Each number is 128 + 24 x the weight over its row's rms, rounded and kept within 0 to 255. Layers, rows and columns count from 0. Numbers have three digits each. The size before them is the row's rms in percent of the matrix's.

# layer 9 MLP down (transposed), 512x128, rms 0.167, rows 61-115, columns 0-127
059:118129150137181160126127127123148072129105091116126112116121129167122140116125136104125194166119148117096093101116191137098089122095120160133098135148092088126106166154134068144108139067130130138102143115133156121105134115127110124099111139124132131098131118095108090166133183128114101114094127128123135125100181095125100111123134074129116132169120134137115123129106137127117151121120
129:135135116111167139184075093130162146116106135145071137144125119135136171118103101123154080113131104124112096120132137131134129135158173128135129106097150112149116121138106107081132116068111116117123100121147126138079127138112119104182155106122142105126163103102135117126147121133099076065117131112123121148157112133131108107110122126126146097143096065115106111111083147158124117090121
038:123095168099151119111154115121100113097090138151156160163143146123115126144115168115131160103146135148163109109158174167144116100148153148135137126139135091129097107171125133102168151106132157150113133115167166123149139156153123177127162069111135127111134124134088126123111169140118149138125132134119130157153104107163187091075136120136135157136160127130128135117162130105141162106079
128:114107140081112126139134134098100142119149158139153084175131171100141133156086147104161142168156128119138175093142100127147075106154144115146129116097124124131159121091135125152162154163175107138095149101146129164141135094136137122145159140139145139131093115148146108093100097141109161122139139098168116147146118127094132096123138142189143107137162127115137156132146150114150097087097
132:105099102164152157163106134167132173099110159152141110109099070121147128142140133096097139137140124113155164127133121119163137117101105151098088145132149118163119078116146160087144126138136160151106173120124155138120131140103133129107162103118160140102086137127089123171132138099105164122128186144115159155128104123158128152106070135151145097122126139094111112151124153163134152116128
109:177129142120171103132107081175076161162098140135144148122142139108108109097130109121152160136137099148175133094173125146137122082097116157133116134127129140136111114114182119116102095102149140146066132074118135161129127096129148129097066117104096132100124098101145139082094146122125107136112096105124124109116115120125145137129142144135109120132109144112170115150126153097104145118098
124:165122130078121140132094121106106141159167124072116133151116151141151166129102148162116103122154121160151084145105147148114132141104118162102123123082123135120147132129128132139089135112104117114090093121096139114123166128104121138182133106083122157150129095131098080134115177099113123112148105127149125095122118150117121148139089099091088134145141133152090145128182069135115111118152
024:132147130139122099155140071099129138117140175131172126114135127139130152114100141143129134085080136098128142137162099091123156132122127125174108082109125114161132132120120143108139078143117139133115165132143112139135122150167138131125139146153131115157157148194090118128091117134128078110125134197145160154129138095097138123121144131128098147085142129128135133158150137168106199160149
122:165100117115159128129112130128095137134145118119077113117120157130121116082168136164106104132154116138144084097093114130169131143130155118153130131124128101088114097144140134141069126114109113109078174103109159128124141131115150103154092139146097124113158127159115111131101216165110087159096103125139118143157143117119166152134127123103103160124127169141106115117151172124140103112140
118:122134096154109131134097139110110158139128075167121143132119164105099130119152118109152151105148109113130079092102119129100113118131138154127079112133154092122148128149147151136091143093124118130089130129129154131139110148065151137149126130150104120119114137100139140112106240157131106123068094105150119098118127133138106172128113103133092148127109126148127131122164152096135142133099
108:127122114096144148136146117131069124132132135130120160147121147143104144155103107139112099162157100164114150134114088126151140130120133121143203154124140134117150106134133167117110175192139157152126115133159142112107101126139114091152126111077099098069141063142136135103133113111085118135146131115124176146150094147092098145126160086129135159149147115122142093106125103127145146140131
132:107119149111113143138132152106120128137142130136096114086168110115107116094134133149117098144096144135090172111132146105140113080122116089091150144085120154123116156105080093094118142146133165135118106141153094115129103142134131146132104147101104136116120077096174134096103073094117122140158110136089128167109113164133118134101133138100168079155129122102136081124114145147117141080157
033:122127125150140134172128163155135111109118121110128148124139116140126141095119127160156179103123110090109125135135144104120109122173141119135140165119113138125126144116149134188063105110100166087158135129116095146117168167099113096116087121136114095122163186118130137132112136126106140161149154148155202127088112138142125138111164143090169120111123152101128109102137117169147163130152
117:135099156091121166148143111113110098147159109117104165141124159114121132118145131117089089123086137133100135125162081149166100159141155094156137122134129105116154143160164129136131130124135104170067143110149144087142141129124107111135140139155126132079126133171135111137118130113097156099082087175102082176143126143103147139104101128133110183111116115133120114143146120149125111078152
121:134126127124141088133130156138137124116126149150132142112127165117176153053152125195162126128157110118125106122145166117120126104104147092141167130128119142120120113150067100180089145110090101135109104124110131162126171153127169133147135137134118146117128105133143131067142152133147111136179126151109135137096174101141113140128121114138132161153104107128136084115113150078160155125121
046:133110152119140134135084109091118130111113101113159098123133151073093115106118128134144114131144129159070080109103106142099106128144093131146117116131159126113111153135131075101071141143117147135097114121156134112115100125086110076124118129138062124131117122112111093063140168117115145109092150118093113105112152125119110128107150165129119129166100130157162168154111150109113119150120
128:104122121157108146123158158120104147125167139148153098129149145145103137111107106121121135149082161147128130108126143166125168183104179132135155064094171128130159133086119109135091112153111169098118153105122147157125097152140100120091128134111160100111129133173139112114086139133122163143124109130129121157178167140123131133120192122127099126142082140104132127131112107123155103102152
138:103110125087129142143145156101114116144142109121137134155116132132089095108135148140137153131133118118127129061091141158174164092139116109154131139116153141121147145150107116134082114121089141097092151104117128142113120128149138108157125099106132174112152160176134124084133156124127122156188140127134115157103151111127160141168153157095091120125114149114159141130199119157167109104087
051:113127130135113099117113152122153148119146119106107096142141141109110150125134109122124116132134122144121030138118114134130143104147131105167150129112129158094083172077147114123060102130141135132104092092136124110114136119119156122133121129127128122118134081128146083111136242127130127142123126134114119116081129119123112139141118144122125105162135173131106119145091128123090084128114
149:149147133118090125153169111099142101148122107143116123078150125126149159119113156128097155124093106156159172127100144097127133135106098109129122126095058090130183135101184138142136103083103141109090123119122133126112154157112160117148122094131102127108133163101142169148152080107130151158149144152142105134106142139124151136098102075093134121111111156134138096117109122120107153102113
045:100113132149160128143120111178161138113116116114105108093133151127147189133126135077137077140115107110142103127122135137126131113100112108138148150158115145139122120123080125129140114140097131110113113097111086149134149199114167091126146101117102153096092115102175095112126177138166151152096142162104178127080121151113129096111123115121160119147146122129139174156129151108107138123149
040:112045093119140144122075198132127166114123120112084112132135142132139134120133133114141112114138080132145179167132135159127118110128137154110178142114134134109095193152120142125110088141138131131111142116138143156106083129182163135130106078140091123125142135119137138128130122110148134134166128117125122126113129122093110107122183143098097111180143148148148127092134148116115120111116
040:133160110141122142063139105110107125116141105113133126117130105133061133121148101163126111115151121150147118141112116127124151132139121136121132128165195161130109108169117146132107157151100139108201120160132094115149124178124126115176160161099069111141137124144167128121085126115139101146131127108125152110124094115155111137137087129128149166158102108079133110121131088160149127161132
075:139111171116107144166109106150123099111123131095132151106222140106140121118135110145118171113153094142131114086110148133127127120157119162134110137090166130151147132132147156112071122113126166159168118116213120119175108134121136088115111148111107125097119111129104164112103118083120119105120161147098122162099118107109109155108136123120135139143130131141156101116154134099128137132101
037:127123126139105122115088120100121142084125110085116115092116133162112094117119143126156145118144142102109102120106135141131138123147031107117117130117123170108116144135140132111135092097159162130138133127146162123131084143138146131088107116163105097126076117149143097113130199115117078127077141130124117085094119141139102141115117100093123114165121103100152123109076122144109134144136
129:137098114115126088170134101130158072120151088148155182137165124131091104120132127177168114142135106129119143130129116157115119114101168132117118110159162111149110140120192128112144123122132164128093149099148118076119120175171118110135119076153156099109157108120156139142101112124117117149128124166138174126145132130114126084110101138167118106141116086153114123107127127145165160144126
046:141082166139115126159140131156117153118119139097138117162119127094173120126128125175145121081171095158111130156107121098128104103119137121125129126105169123109170121118078124153114163128128146123122137125141107147155089149120115081151116119132132129100167111117128126152125172141103128117126150101124171088147124125116146118108079133138095098124156087140113135111103143128109224163104
125:139099135113135140147138091107122076101147102081084125133140179109089102133107128114155147150138146104151131130103124159153147117108163108128143140181143109140128150114138099136093093106103129111138147132114156122175121147096073150120119121114114111157139157111134073122118124158157090143123172094097126144092146127114116152152176098129149131126134131070182120130143095108146144130109
127:099119108116115120110125170119125133154093112144119129122142133128093165020103111159140116186166132143127070151128142140133139170111108136155119117120093109137132099138094108128150121219094149129179133134118099099128123110130129131157118128099104147150120104154148121142125137129125113113139133123156120128108135136106106133133143158132103145112144130140164132157119192154117117130118
113:123111141133129101127140116139123129128131125150121154119107104129119143107145121168122113105157118133149122146117109105141096152130168090111102104122166144154155138155098137149124164201138172140119149123187141158173085117130108138108157106082056157129111131104111181115106110150108160088142153133123143113144144141119161130130099129158109174111113111136179158108162106144156133115138
094:139167149115088087112129133113154143130145099124105137120108118106114097086151159097120123122147103107149093104116134097112097114105131088130099124168122132131136117089153102143158122142144131112077132098128166125133097150126105107129101134156094090151124145102114089123128237145116152131111109125146112096095113151129138087111132148148135111149136156132133124089110176101144099137116
043:158121104148129094106150154136116137132115136149120170165167125131140135074122151136127113111144141112129080126140150099122132121073141109116150134134131094149122125152106184134124151128116089107085141091154164133139136119169154115150105087115184140127123091143098138157100167161157144114124175131154124119141126159123131155094113128164128152116146135096116120121163158071145181106138
045:166124177135111131128130102116134129150095131100123118142132121118137141097136129155123114161143116108094030155115129130116119131155068142126129161137122138126139128125130133132127118123111115142086149087096131112105140125119114120108115139128135132140084123141125158129132255131111109146081117141159127119113104122138141091112107127118146140121145135125059102137151146130121139133125
031:194160157131137136155115118153161107169119100115121147106115159160113144126137138121140161143120134120129139128140160105089128163129135107138096141135125094108122137128102106206124115137137161090125131136145098136078100123118114123155143129101089136135103111113106110185120113096110138134138123146189115092126164116186113102147086110115134143124125162110110127089159159103102162160125
059:143120140085132116179088090136121131134135145106118094133160117156143134091127111148142134118137095159133163104102123104108098152149100109142088100107134114117127144095156132132104135118137139140025154118129128091133158094118151094141122124168127145145126165125115126130127128141088120144176115135107119155127139100144089114125102157114133110120118166136105134147178193091125113142157
032:123127151099126094094096108092121082127106145121102135110122127126133170109094153129099095131139188170144132144104096164170133151092125092119118120137145127129146115113102110131116175146131148105114182124129114147113124112139137126182163114114141158123141114126154136129092131136118069106122139142102119132127102149109112147119129046112154168164147124106122081098115090151147110143135
131:122116152130137088142104128131107111113148108147098094134150097135100089111118126160162148102115172125093152171150119131123127129110126122113183116143136137123082104144164100105096149120144168113105179112086088148148119112129120121114102112177152124093153129087166101108132124083121143117141154132136122154128130113138113125142139098175109113144155105123192099171131165083123144132110
027:122143151126116091146091147134128115120165159122119086136169118118151151063142100116145113140136122150109115127120097125070151136174118137175178144117124107168129126089096138093114153154151093126087126095124124134171134112111114135165160142122139139136135091114082176086140142140139119144085133124132129151119178129088120121101131133129135149139134105170133067138132126104131096120137
037:094151106177161158117109084122119154104109131123158112132133091136116125102130124135167155139163142114131111096108136129119183146071111171105115126153120134159132120116155118117109130069127099150081121132161090138121165127113103170131107134124164155139114143115150121140166154135131111130076157094114122143081131124155118121155139100144085106147086125172143159132112146092125142111102
087:136128104145123085099142172113100120073107164121202144122159124113124114107137130135112148118156092133131097107128102106150091108132120148160099134099143124150114105153146140139101138127144111123151137080136144113148171155137110104121131176121109085157115126104137162109151093105102155118065116135109103149119156126103089135058122118146115158131152120136154138141162131141132172123126
125:130121126128131123090112154148160143104148149132144120101113150133140167078130131111135109145166128085125183144197108116120126150146130125117134161094081120141179124093139128133163108171139084139145178138145147124142153127149143137124112131072132095123109125133139134111129096133113113126130129099122184152172133111141129149116166122148146123132158126067160153121117194123126152112106
139:116108121143136145156128158158081131132155143122133115078156126093103128143139139133100129170147089154157149136114112119133109093118151154095152183063157126171117129129158152084153158088090132153089159091125128096112127131125133116123146124131168125117148156085127128144146125129081175153142158111108157137131128147091152155132109157114104123121085153140096117107132146109110100147131
126:144121137166131133135118098128085150095118113151128128132148128155131134125140124104157115140133102122145162091161137163130139144128157126139086102113119085106115143156161152081167160116121143131125166125143143126068127162185112164106124090144147104164151104103082127117122109164102110125107124132117153159116099116133137122159130106089081107095114163168091196124132121112131141098129
127:083170097187131115101108155098139101163093123129127131103135097135152144095107126139105147157160091113168114153134145137127154148104099141144125138130083119143145086112093139108123132217087117151161136130102090149146111119127145152152134103126129166153093122140158134154112161117135124152159182140126115128104120117133124136160144147134139136130128128095164146151137148120080148108105
042:152094130121095127124120116161146108129117138119106113136182112105174149144141109125116115156153135112096129123120127089108084119115110075121165122133125095137141067138120141125150146135127150159117118139149100109120141116117150121164115104126154133124109117057096123112095143113047089138117119109137119135122107077103157093123115148100131184118125092121098138141169135115116165085121
109:114108141144160128111128104147122095131110130155122131112134166176112147060146107139112175146122097109136085151162124122138138135128121121170119117130142125091139113132098100131104168140123167148150174123196113145124095089124134150108138133149101108073111159124144144149117181146132141106138148109113144156141099101133119108120168140136128155099169107119175160095118108118093141123090
119:127129107108107148131126129160086112133122130150154141128146114148132108050133117094100115125095104179098046121124112129109130156121115164155143132127103123157124092102107141133149151152128114145142121119149185129128130119124146167160156122142142136109138103119154106124116215112104134143071132137108119187146133110105114127139129087143107134119137119110127121137174157107137156103129
126:158118123100151160136121129137120125159104103143123162132156195151096139093158101128110102109143107129099110090113148109114122135093129111130130146148107097093122122108128133134107106133107076142150096099055123126102104157115142109115079156105128122156136113112153109143105160117068094168101127109114143101100093152147145097123092113078100130118147122153118108110140105105090128127119
117:094149124161089134120147148132129140110121187124084097112138096106174151154147143091124137134110180099133170141142110118128187134136082157112106126111156142126173125154091163103113153133131141120128113121129138132183102130102115161112169154077098121130117132136129142111103160130188168144101106119111117133142130130131151104147172165151109148112110104163136112152133154126118143124113
126:106114132157150084145095115135078121135167117097124116147130115111129121135127076121117157131131166096100115131129110142117137132151114117096131071115128170108143069064140163103143131163088155124127114106085155168104138135150158150128109101136137120121161090129157095141109132139156146112145137106108189164133145101136113107143123109166117117132153160119093180144103116141130108127129
026:109095137148134157112134138094126127102143151081120171118070102078131169180143129116080128155136126123119107131111120102163147177103114135130126095139134167148145119136100123079111117133098063158128116117110170146123143131133129127114137183106157094158144132084137107123142158137133105167086094103116131146151123147107139156140159126130129152118133106148167160108111118161124135151136
115:138151146118149115156121105140166149146110134138139131127141111127144120127138119125172145122101191128140096122077107140090133172121134125131140136125086093116130126128127120154139108165111124157147166089122095114132157134101177115132119127119137157141133153126108146168142174155124088158104128129051103152144157134124146131191107143151152162099146105130134155127152186132094164163119
038:124109132096118121132107138120152135130134091101116130127126120084141132083128126130130149130139134139123039115112131130130126116127093108150161089117150124132114124095138123128068116127182180143104112095132125136127129125122136113131119131128136133131141118069129084097135166146105126147089154083174127126079152124120102134141114141124084103150143197169075131116108177129123121137101
141:138170125134112098169128126125104151114139121150147132123152139105147174145137091138152127166098196136085147122150158115119131158145184147124127127121131108140163140112124127081150126112142109132128132129183104127109110101139108159110130105132127158153083111118095127165145092094094100083179166119099113117146138110120147154120090122150130156113111151125109132127121147143089155105067
039:133092144068181107116096136135130077080132155132129124142144114119107186101156121103155128124132139154100166082126139128145083140126094126121138102121120103118121102130094098131134147130144122144092147126137133133149120063108113083189132123133114157124156119100098125130111086102109133131111140112126109145107136146116091125116163092137145168166105184124122139124117165133147148144154
# layer 9 MLP up, 512x128, rms 0.18, rows 62-115, columns 0-127
130:114136159116082131116147160116128132140110085206112145135075146115123106180131134120111135143121164138121143131157107146117098124112149087118103112127105123078107150107129097121145140133142129116139152113158144163107128097166126141101109145121142134153075121114139084152124108103136166119173164135076133146191134113144149104140107122123143188103141111102160139110144129121101133155120
035:165145096149108087143130134083093092108094101152125131108090135134101151194132115089133111139115126108154140146162171135121134135159153119119145136147133138073106111121191130165141159096128108089143124154127123118107129139117128166135102130173117112160071123121149107127138103137152151140139118132123186141155147131144113116149094131067131146115153107105151143154114113142137085121123
133:142135135127138146124118139142121139121115124133124121114136110136127136148138077143091152146092077124127145134143180107131113130132117104173154195153141108104136117161174093121138153096091123128150137129145164149167132155157091147123149151164127079160094140156105125148120118088105129175119146114132099103139108101162090087115120143117121150095112081133111123135154109173132127064132
134:155216121113136081071152128134145141099122073132113153125102116155126140131124146115128111118074085118150196121124128118147126116109111103140114112154128111150121150162194090119142137133156129091146070121118157127170175109126089126100135111135108135114111127085108083132125110113137139141148127134163123134111116132119117118111118113137137132111132124132142146127146125121151109131191
110:122121132139126130118111120147109148135119110139150136120087096102108100135160121134085079066118106097173140148131115143137157102165121144145137114115118138130127116099139155122158115122098145143118082150100122136145127206126142162081130109130083113171126149168106126113159108095151112155154097115097146108152120104119155158168067167117109140129115113130147076137140106135108106126143
126:095116155129126113165113152128117164086137128128135120144118171142134127136138106124136150109117133149105130127130177122149140126100121146115141137137095125098139153156184110121135162083156152112135106138153121122141167150092154155127128128149162117121144133163131102137150113162120123154154119108140179132137112121087142130162155052132152094105177100070143123194093096143097111130140
038:167182112155136106115146142102150122132138121157141112128115152162111127132131186114126116085100130137174137157104135142123121129142122119123127170159110181100105156128132106158134120120127102103137082133108139130132179187114125125110120132151154130164106138072133153143159052129125117119158164124113133136135121194123128121151102154115174134108167133085156125128115102116124118131111
111:120145151121147123124122154115129093177126143138124165165151165108101110122126156104167131147135129086120119093121151158131109127146157143122148157138118149151098128115135177147122159111139049134147114103143121126145174175110129102088124110138152120113089123119144145128132125085159166084145130155129123097127095121080139116083098093091143164177123134101149094139118098111117114129137
112:113155125124136118110151173123152080163117111114147143145076166117124139141108131109133088166106171140139119185133142128098146163133133112130138144156107142105148115175135121162113109101099087096132098206113127121129165122140127125138118141154130134114144132115200114138125135127112091107142113156132166115112133161102139139160113078128086177142102124145132091145123116152123128103139
107:143101144120147157149112108148132152112169076122110108090156118123138113135101163096108135161055145136150132178117172151111157141142116112113183143128095171128134155112186137100113110105145132102137109157156125133124108107119095128058088082143139113121112161106142115103149115117115111133167147138116135134118135136138112175144131153092124100156133133095129118109140105096128122129127
128:106123099156130125128128153106117161113109119144117123132125145146146099139136131075093097100129148131148131123123157126110106168132124145178123102145114145117147111147159175114115166063112148124126148125120171119123158113138151098130065107144177129150148177114155153117176122099121090168130085129105167143134075119095112155129155127119106117140165120133102145171112108129104120164118
039:130154127150129108106124124060125111140124089127133135119123096147110133162114101136129135147084140170146192161147167148115120125141140131116145139159096144122135124130157104113126153118107124095166107145140130154147135140144113164105118094190138099139098183119159115130186075106120122088161118138122132120181129138111137124148126111123150119113135134104128163128117096145174066104136
120:127162146139129136132131127132157083123102118120117120147109152121084124113124137151126106180112155109149130147115184157156137163121121150108141155149139092101135138165120129159129138118113139106142058137138130155166175149116092125091127146118101118114122142105135129164137120089160165105185137173137144118116131127170127150127077121082117171117146112096125112099154080159117111119162
114:127123084158115077162108119112160100134092098167161171144121126125090121126118143122124107150154131127149125123140155171095121129112110133170119128157131112134122119131144117152115145104115155144163059122161129113114176180133135157124142094130109144149112151084114111087154114093092129158168111118126135170113157142148150149121137093130163146170115149133170149141146100096154138107141
047:142159114146148107134140115106112122162098102171132149134125120162099156175139134094089114108075145133158168134144129141135108148131133113133139125137119188115118106108146136151134134080138125108162086133082128121150188148093160133116090132137155112129114183104153128152118094128128141127148124117075140139145114144119133147146116149103178148134150073078137119148111109140104082129147
135:097127139146115133106134158144169163135134130150137134130113137135119102156138174097134104129063128110131129107120145158136140109097151109094175155170108137109104114155126160157139157124124090161124146124075160139116123132104147117077135137128162086154101131159119150134146122115128144138119121114133099122200071117156186100109145116130113128166099117105137115121157112145129101076129
137:156115147131140136153122179109135142139108130112141156109131126161128161142176134141144166139131125122113152144122146135128172156126118107107100136153130124128092121135142168137098142111097106128131112100119167135114167118141185132118102112153177144153102169151150161103118109117167104104149146143143114181156115127104120094114131101109109140137101047104071141138121096152138098079136
044:154154120150125107103143129129103074113128104133158129134123128148128119158162144100122122079108125143169189139161140136133149138138181171114146168188119160079128139127174128120132137071145129122164107158108136156134141177120137136091117129166144105140093141113127139130162082126146161134122123147113166129132113147118130113168076112127141107122156097106160112137116109124125103125090
151:176141146162099140106077117107155139107146119097102150106134133123136111160174124138083097133133156104167157155106114116112110101145139125097133114137127130114135068134180174134150147121116142133147144090096118086109159163146137090124094095141102119140152155097119134098120087108113136170122116123144122139173096123109137096105152143099125135143152122102105109130089097161138122176123
048:127166101162132114133140136110117116119142095154131159121126119167129110182130129086131111132120128127163162130174176126126160115157149133116114138153100169143144094133187151067150163078146125094169122172147126130101140126100106158102106137152152101143105162073126133154126104127155132136140133130140153123129115187131097142158119108111156112137138078126135146154119110132127092125149
039:154139095148134107095163116092092123144103127141131117149130137160114115163136148116121130125116100148179168156132203145124124122151162135119134139137148159134139149149167121128107161079142096106173100148112126148149125150106137137096126146140144081169108144117139133123144100089162117151151112160113149139147126151118142138167114116096153119115170155075143116145115069133119093091153
038:135161099166069071125138128084093124134123114134140111123130131136117139158130134104112111119116119157146153147124152171110160117143150111102138148111092144137106119126155117156140134094123122122178094145071130117148133195138133162115112131154138101159115180118147110162154100129155155145140140130087169125138128136105112112191111129132132129128128123100128111089123090131132068090134
076:115139113138114128127121168133118141125128106173131132117115139133107131162147161097107067130097126116186160142140149183181120156157148138121152138167118149087111148144167133126175160102128112111126092135108167143125144172118118163110120122168132097144117148124129123152165087125159149145154122144122172129161126148109146115156127118113160130090152113115120138167082117130108076103150
043:134127135141125117138105122121139130120092089145122129133131120168101120163141122105096064115110125101145178147140150169153150146137173152150122124169125137097120120143148155092127134098109121082173070179122119172127145166128123163104113180141138111129132134147147124144171062141139128126125114166120123140152120118083119128160126128120156130120142112102116124166109068135124101104123
129:157138147178085140123106146067111114108111122121114139105139138121146119129180109152076110135118137134141140116119163140136093114131116139165145158137148124069145087134166167137131136104133134130115141112097113119144157141167130114137089161157116089161116151181129171117122112126126110110115161117133140136130117095096111100131119146069143157118188099097092138169102122141099126128131
058:105172109165066100115118128080122120127107120127124120143128119177115140174141135105104119121080128155163167130173144144130126125171123126125148140167124153113126126130122161148151118103069132100142075132116127115145121184109139169117113125141134109135126141098123149138134088112135142130127141133125163135124118151157132063151099121077145132120139116108123137184126075135118113132178
120:127163141133087113133119138154144136126119131150128129121058099169159117151159123117124112109101136102149143174149144182131135141126096085151124153164128132097105125168148173103137117056124116113168137134146160086106150151134148093129144123127076103143121145140110119162110098139179106145141124119122102077168112128168157121143117145125147161115097138092117120146125108126140127121126
117:140162138172101113100105114130154123133121126165143169129172126161106097127135157118124111148129079134136137127154161124125119100166124111106160146154131128147113104126127139156137173122183139109156124150131169169211106152134152148133109133213117071133108150065129128098129103080140124118143147113145118125143115120129134110145111118129124166126119137098120123127134122121122129091126
108:121113136127144100097106135107124182132090105155122113118111162139138122123145118120106114137110146132142158166139154109128148133134114101100131164102146133054085120138173160133124107112092119128123153136081121084087176108109136116139132154144150118132124090126125091088150120130127100089168091107136126108125134120152163115139150086077128114151152137117120070161099127154096114107094
088:081148059164100104115122136150115134140093118103160156109154134109128156119122110131122134135106164164092120112188138118138165156127135177118119123138136146126101103154102153096183164131087117144129122147126134111141160112092116152138161137120142147119112100156153133146127133129134180123110134109095119144175124121135137139108103096120130147121106081132122098156113131182113132090185
045:157166099137114078127136149096118113124163097148124125110120135157130138125122126111123135072101121145157134141211191162140132132153154135118142142133125185108133123175162135116161144083116116094122094146111138152127130152125102143081105108156122123159124151118133115133124091105127171163126131157143145150132153153116139149147103113099170127088155103125133095137124105120135076136115
051:130148079188110124113144133122125129137107077153138130122094115124102113162144141112110108124109102137183167169169145145123151138145140128145135114126133188119128099123137150124133176092122124118149096194105124167128135186118131171110122158137128123140125134143147120128145091120130104096134116192107144140167144124109133116162125138095145124114139074093141137116130109144097089106141
037:145146117177112081139141130119121092143133103179138155134088137171114117174122135134075111143111115113151166155146145108133182132149152141102160150127113159119089089131155113131139136114106114120167103166088151131147172191131148136117109112170149097144098138125142135142148114100108148141135121147136164131152129136144134098173127123092132109127150100120115117133100066134127108148158
055:123162141142133134159125126124124100119125126152100137131091115144086108146130154075086095097106102157168161153149125149145151146114177156130160132162103181092107099124190136115150120095130121107174119151116131138138114159106139132117129135171125090163090160105142144157151092143158143119168137131127155147153140151091156118142123124118127113140135090119120097121107124143103068118116
040:145138086133101097133138107117098132110119075170136128115122126144099112199141121102117109126111104136159145127204135141144125118176144127120116158135120159108153114149134089130155131094110121116162095195117122138122141171122107142068122142126139105151091127091137136133124105132132149118136123169098123117145144204124091114140116127133166130131166102108136126142108122132146100116111
122:152127145144086122143132137135162144152123142124113151169136123134130136149171110141096112164076125149108144132124115107111132105122107160121133148131134150091191108132108152169126160118097105138140117107143152147178131137155138130115102143149146119113141150129170168143101113145133112106127116191120172165124094118084130141122138131070149131146157085124092137129101063180117118113112
038:145177106128141069121117128123106129146096086180125177124083138177083119204128121120121147110139158174149147166172129135139145116159180118128134127137158159077142108132131140125135138086121127149174107143101130141134131145114140172100115164139131093134119147106126096117140096108118117121153137145119162127127107142126128100160119116125160135116167121120161111137118119123108093151118
047:172165144154136123137168114133089143128105060120115147128091093104086109179132158108119090140142137130133171151164152114172140140159177115122095158148138126067071114140154129136135103100116107085135111148122129104118144109108124123146161160127144132157093150100150119128123097103121131135114132113149152130117118131108103105133105123075142166149168125119126109133099133144166119132123
081:128156121122134093117123124121142153120138127138163141131111141110138129147147117108141155131122119127115214147134170126144102117154136094112164115133089127120091113141134141129159130077154142161122105115097129108126121152127117151105087158132120051144141150129121107091138090146157097137104122149140107096171142135111146172124144100097161173197138120150170139120124130110137101173146
120:125132166125105138088141132111133071128116125140146124105123132118132095132138123135123098160081115127190118153116105144147133132154160121133147139135144175120117130138118088151174166140119177125174111146118116188118118142126143146137134096165081121177093126121168092095108128176173140085121117145085130167162100117123109113122110130103142168125155123111129126120132110153099105143107
132:125213105125109138143130117123125092128094153138133141174154136139106131133098141144152127146127150163115193147133088129157109121104139161153111159113119109135119114184185102182169122141131167125148080114165149110132119131122141124105145101123128138168120123124115093153132095105119148130165131123140125117158097146132147131145107094159116146095119106123106097122161104144141081142153
134:169157153125141102156111111133125133092150082136122117114118130180155128141116111103110076111110156134137154159129186128079146141143117096152126119117110113120166119147157107090113127088089120089120109122103176127081140118145097158120115117133162136134130122160112127125121117147116101093144086144134154073111166132133110176115148125116105138112128110103108151150109065096143123108148
127:133144107109081125101109087122114090154125141105101136209160108129092073131145141123138114126161104192161127133108129133088127100141107156106154155147131128115121106119132153126120170117117149139144125177142127132145094170098151166118096097169119111117093195098129168118130117123117125136137148147146134093123095111119130123150107144126123170165122138154094120111137126105132119118110
041:157137103152084101131128126104118105161139122142145115141124109144120125184131135087112107118073132123179156131148124163114106152152137116107137125130113160103123096139158127141145141093161085122168121167125146125142179181128106151087091166135147118162112146104142136151151099124149135104134128146140152129162130149086162126162130139098112141117128104056126109164111122139120075132149
113:111128129166159106167147135166121115110133104108123100131123153137109131138110112100124152097137135095135129158165139127118132069122119074107128138118127182148135156120146146134118105148145149107150143158136125119132196147093101154082131112131155132124147108161151099124181117147199143144195132147092159084113131155153136130110142125130146101122154124118142091136113120116126109153085
116:159135097170143131150106105127171127138173137114141134111119106132133088133128194103140149152139136077120136145123164117121131067145122115092150135123129099141144152095114098141142117102185165114127108191107105159148098142113123159100130115162119119130159158099116126096164121128184125132129149110141115067136146121146124147160136135121128126157102131100141159156111118090120097121146
134:159141143125131097113152173131127115088148089109175109164077117129139122126164149118117145143103130146140121120123126148161147154132125159128108096167066117140116095144135097136140174087128165096123120177136138110152106150101134149124095147155127115180143148176123138131129120136154100113109100150111172111134134122099140162158115072112139153088121100126116169130098133171135109117126
108:091111130162166113164161112141094146117124134109147132136122113097078141144109137141169155139130119132130140101120102146095137132123158105174169106132140146138125151149177138117118118108138131096131120144141180126106123135140111117110150105132149118123119112161139114131149117158118175184172135115073121160154156178088116157154148103154117058144105113117117103108156110102143106093100
124:129137152154148153095153147104125080180106152137100130143110141108132132160156106141100066174117174092130142113115119136154093167105106118122146139145122130091088123129107160158158158125123118102154121143118180124138119144102145117127136151124126121209084172143146136145126110139142090154137134132156114138155130123107123125134115142102099145138124115127082120155152098187099120125126
041:146150091156083109129144150121118116136134085123151133142076110174132103159135135124131111130115124120158165155127142136120153112162120121120138196128098162110148124135163143147143129116125143124163072175091137155142128174106155145114108104181126097147110153157110135138146083112140144119156111121145145119162148158132142128159128112102154106127111127109109143155101068135113081144168
108:158164153118132076125119135101160137115138143157163117129094108139144124175111113104132102110092126159160122156119119142184149133164129101104156109157121107123116116109150092124148186117123160081180137137157134096101136140133096128112127131140105133138071154066123097156164129084137147159123129176166164132099110145109141127112128114112163142124124117126126143141123129132171136142143
050:124151124142105102112116137129115124129141122138134129133109116130123100182168156080103131120090133117160177156137160135139170126134165115106126115126106144102118142125152137145166145089112125117143107159069126147155168174066151142123105143148143107144117143133143127123166079116186154138125132134113135117161118199131149128148109119126135125115126116127142110186063117111117092123136
142:190172137138127138136144140116093117120115102145114151122104130116102131165130136142140105166124111122138139189132107145152118103128175107117120146128139120092120137174139105156183133133141131105141131122092128132102107136125101117096125145102099123185091144112108092142133114145143208140109137102089085129171126127140160133110092124144109156129174118144127103109119124156179104150101
042:157153104175114091138122134091090124130139103127119128124116103147128115171115183095108084085096107150150175143152164114130125138145167149147129126146121166071131133122185124120141118094120119115131094156100138149112122137095129171105108121167163118145108135091147118156136087130144160136158124154128159134122150157140142125149109094096141115124149093121127131168108115131167084156139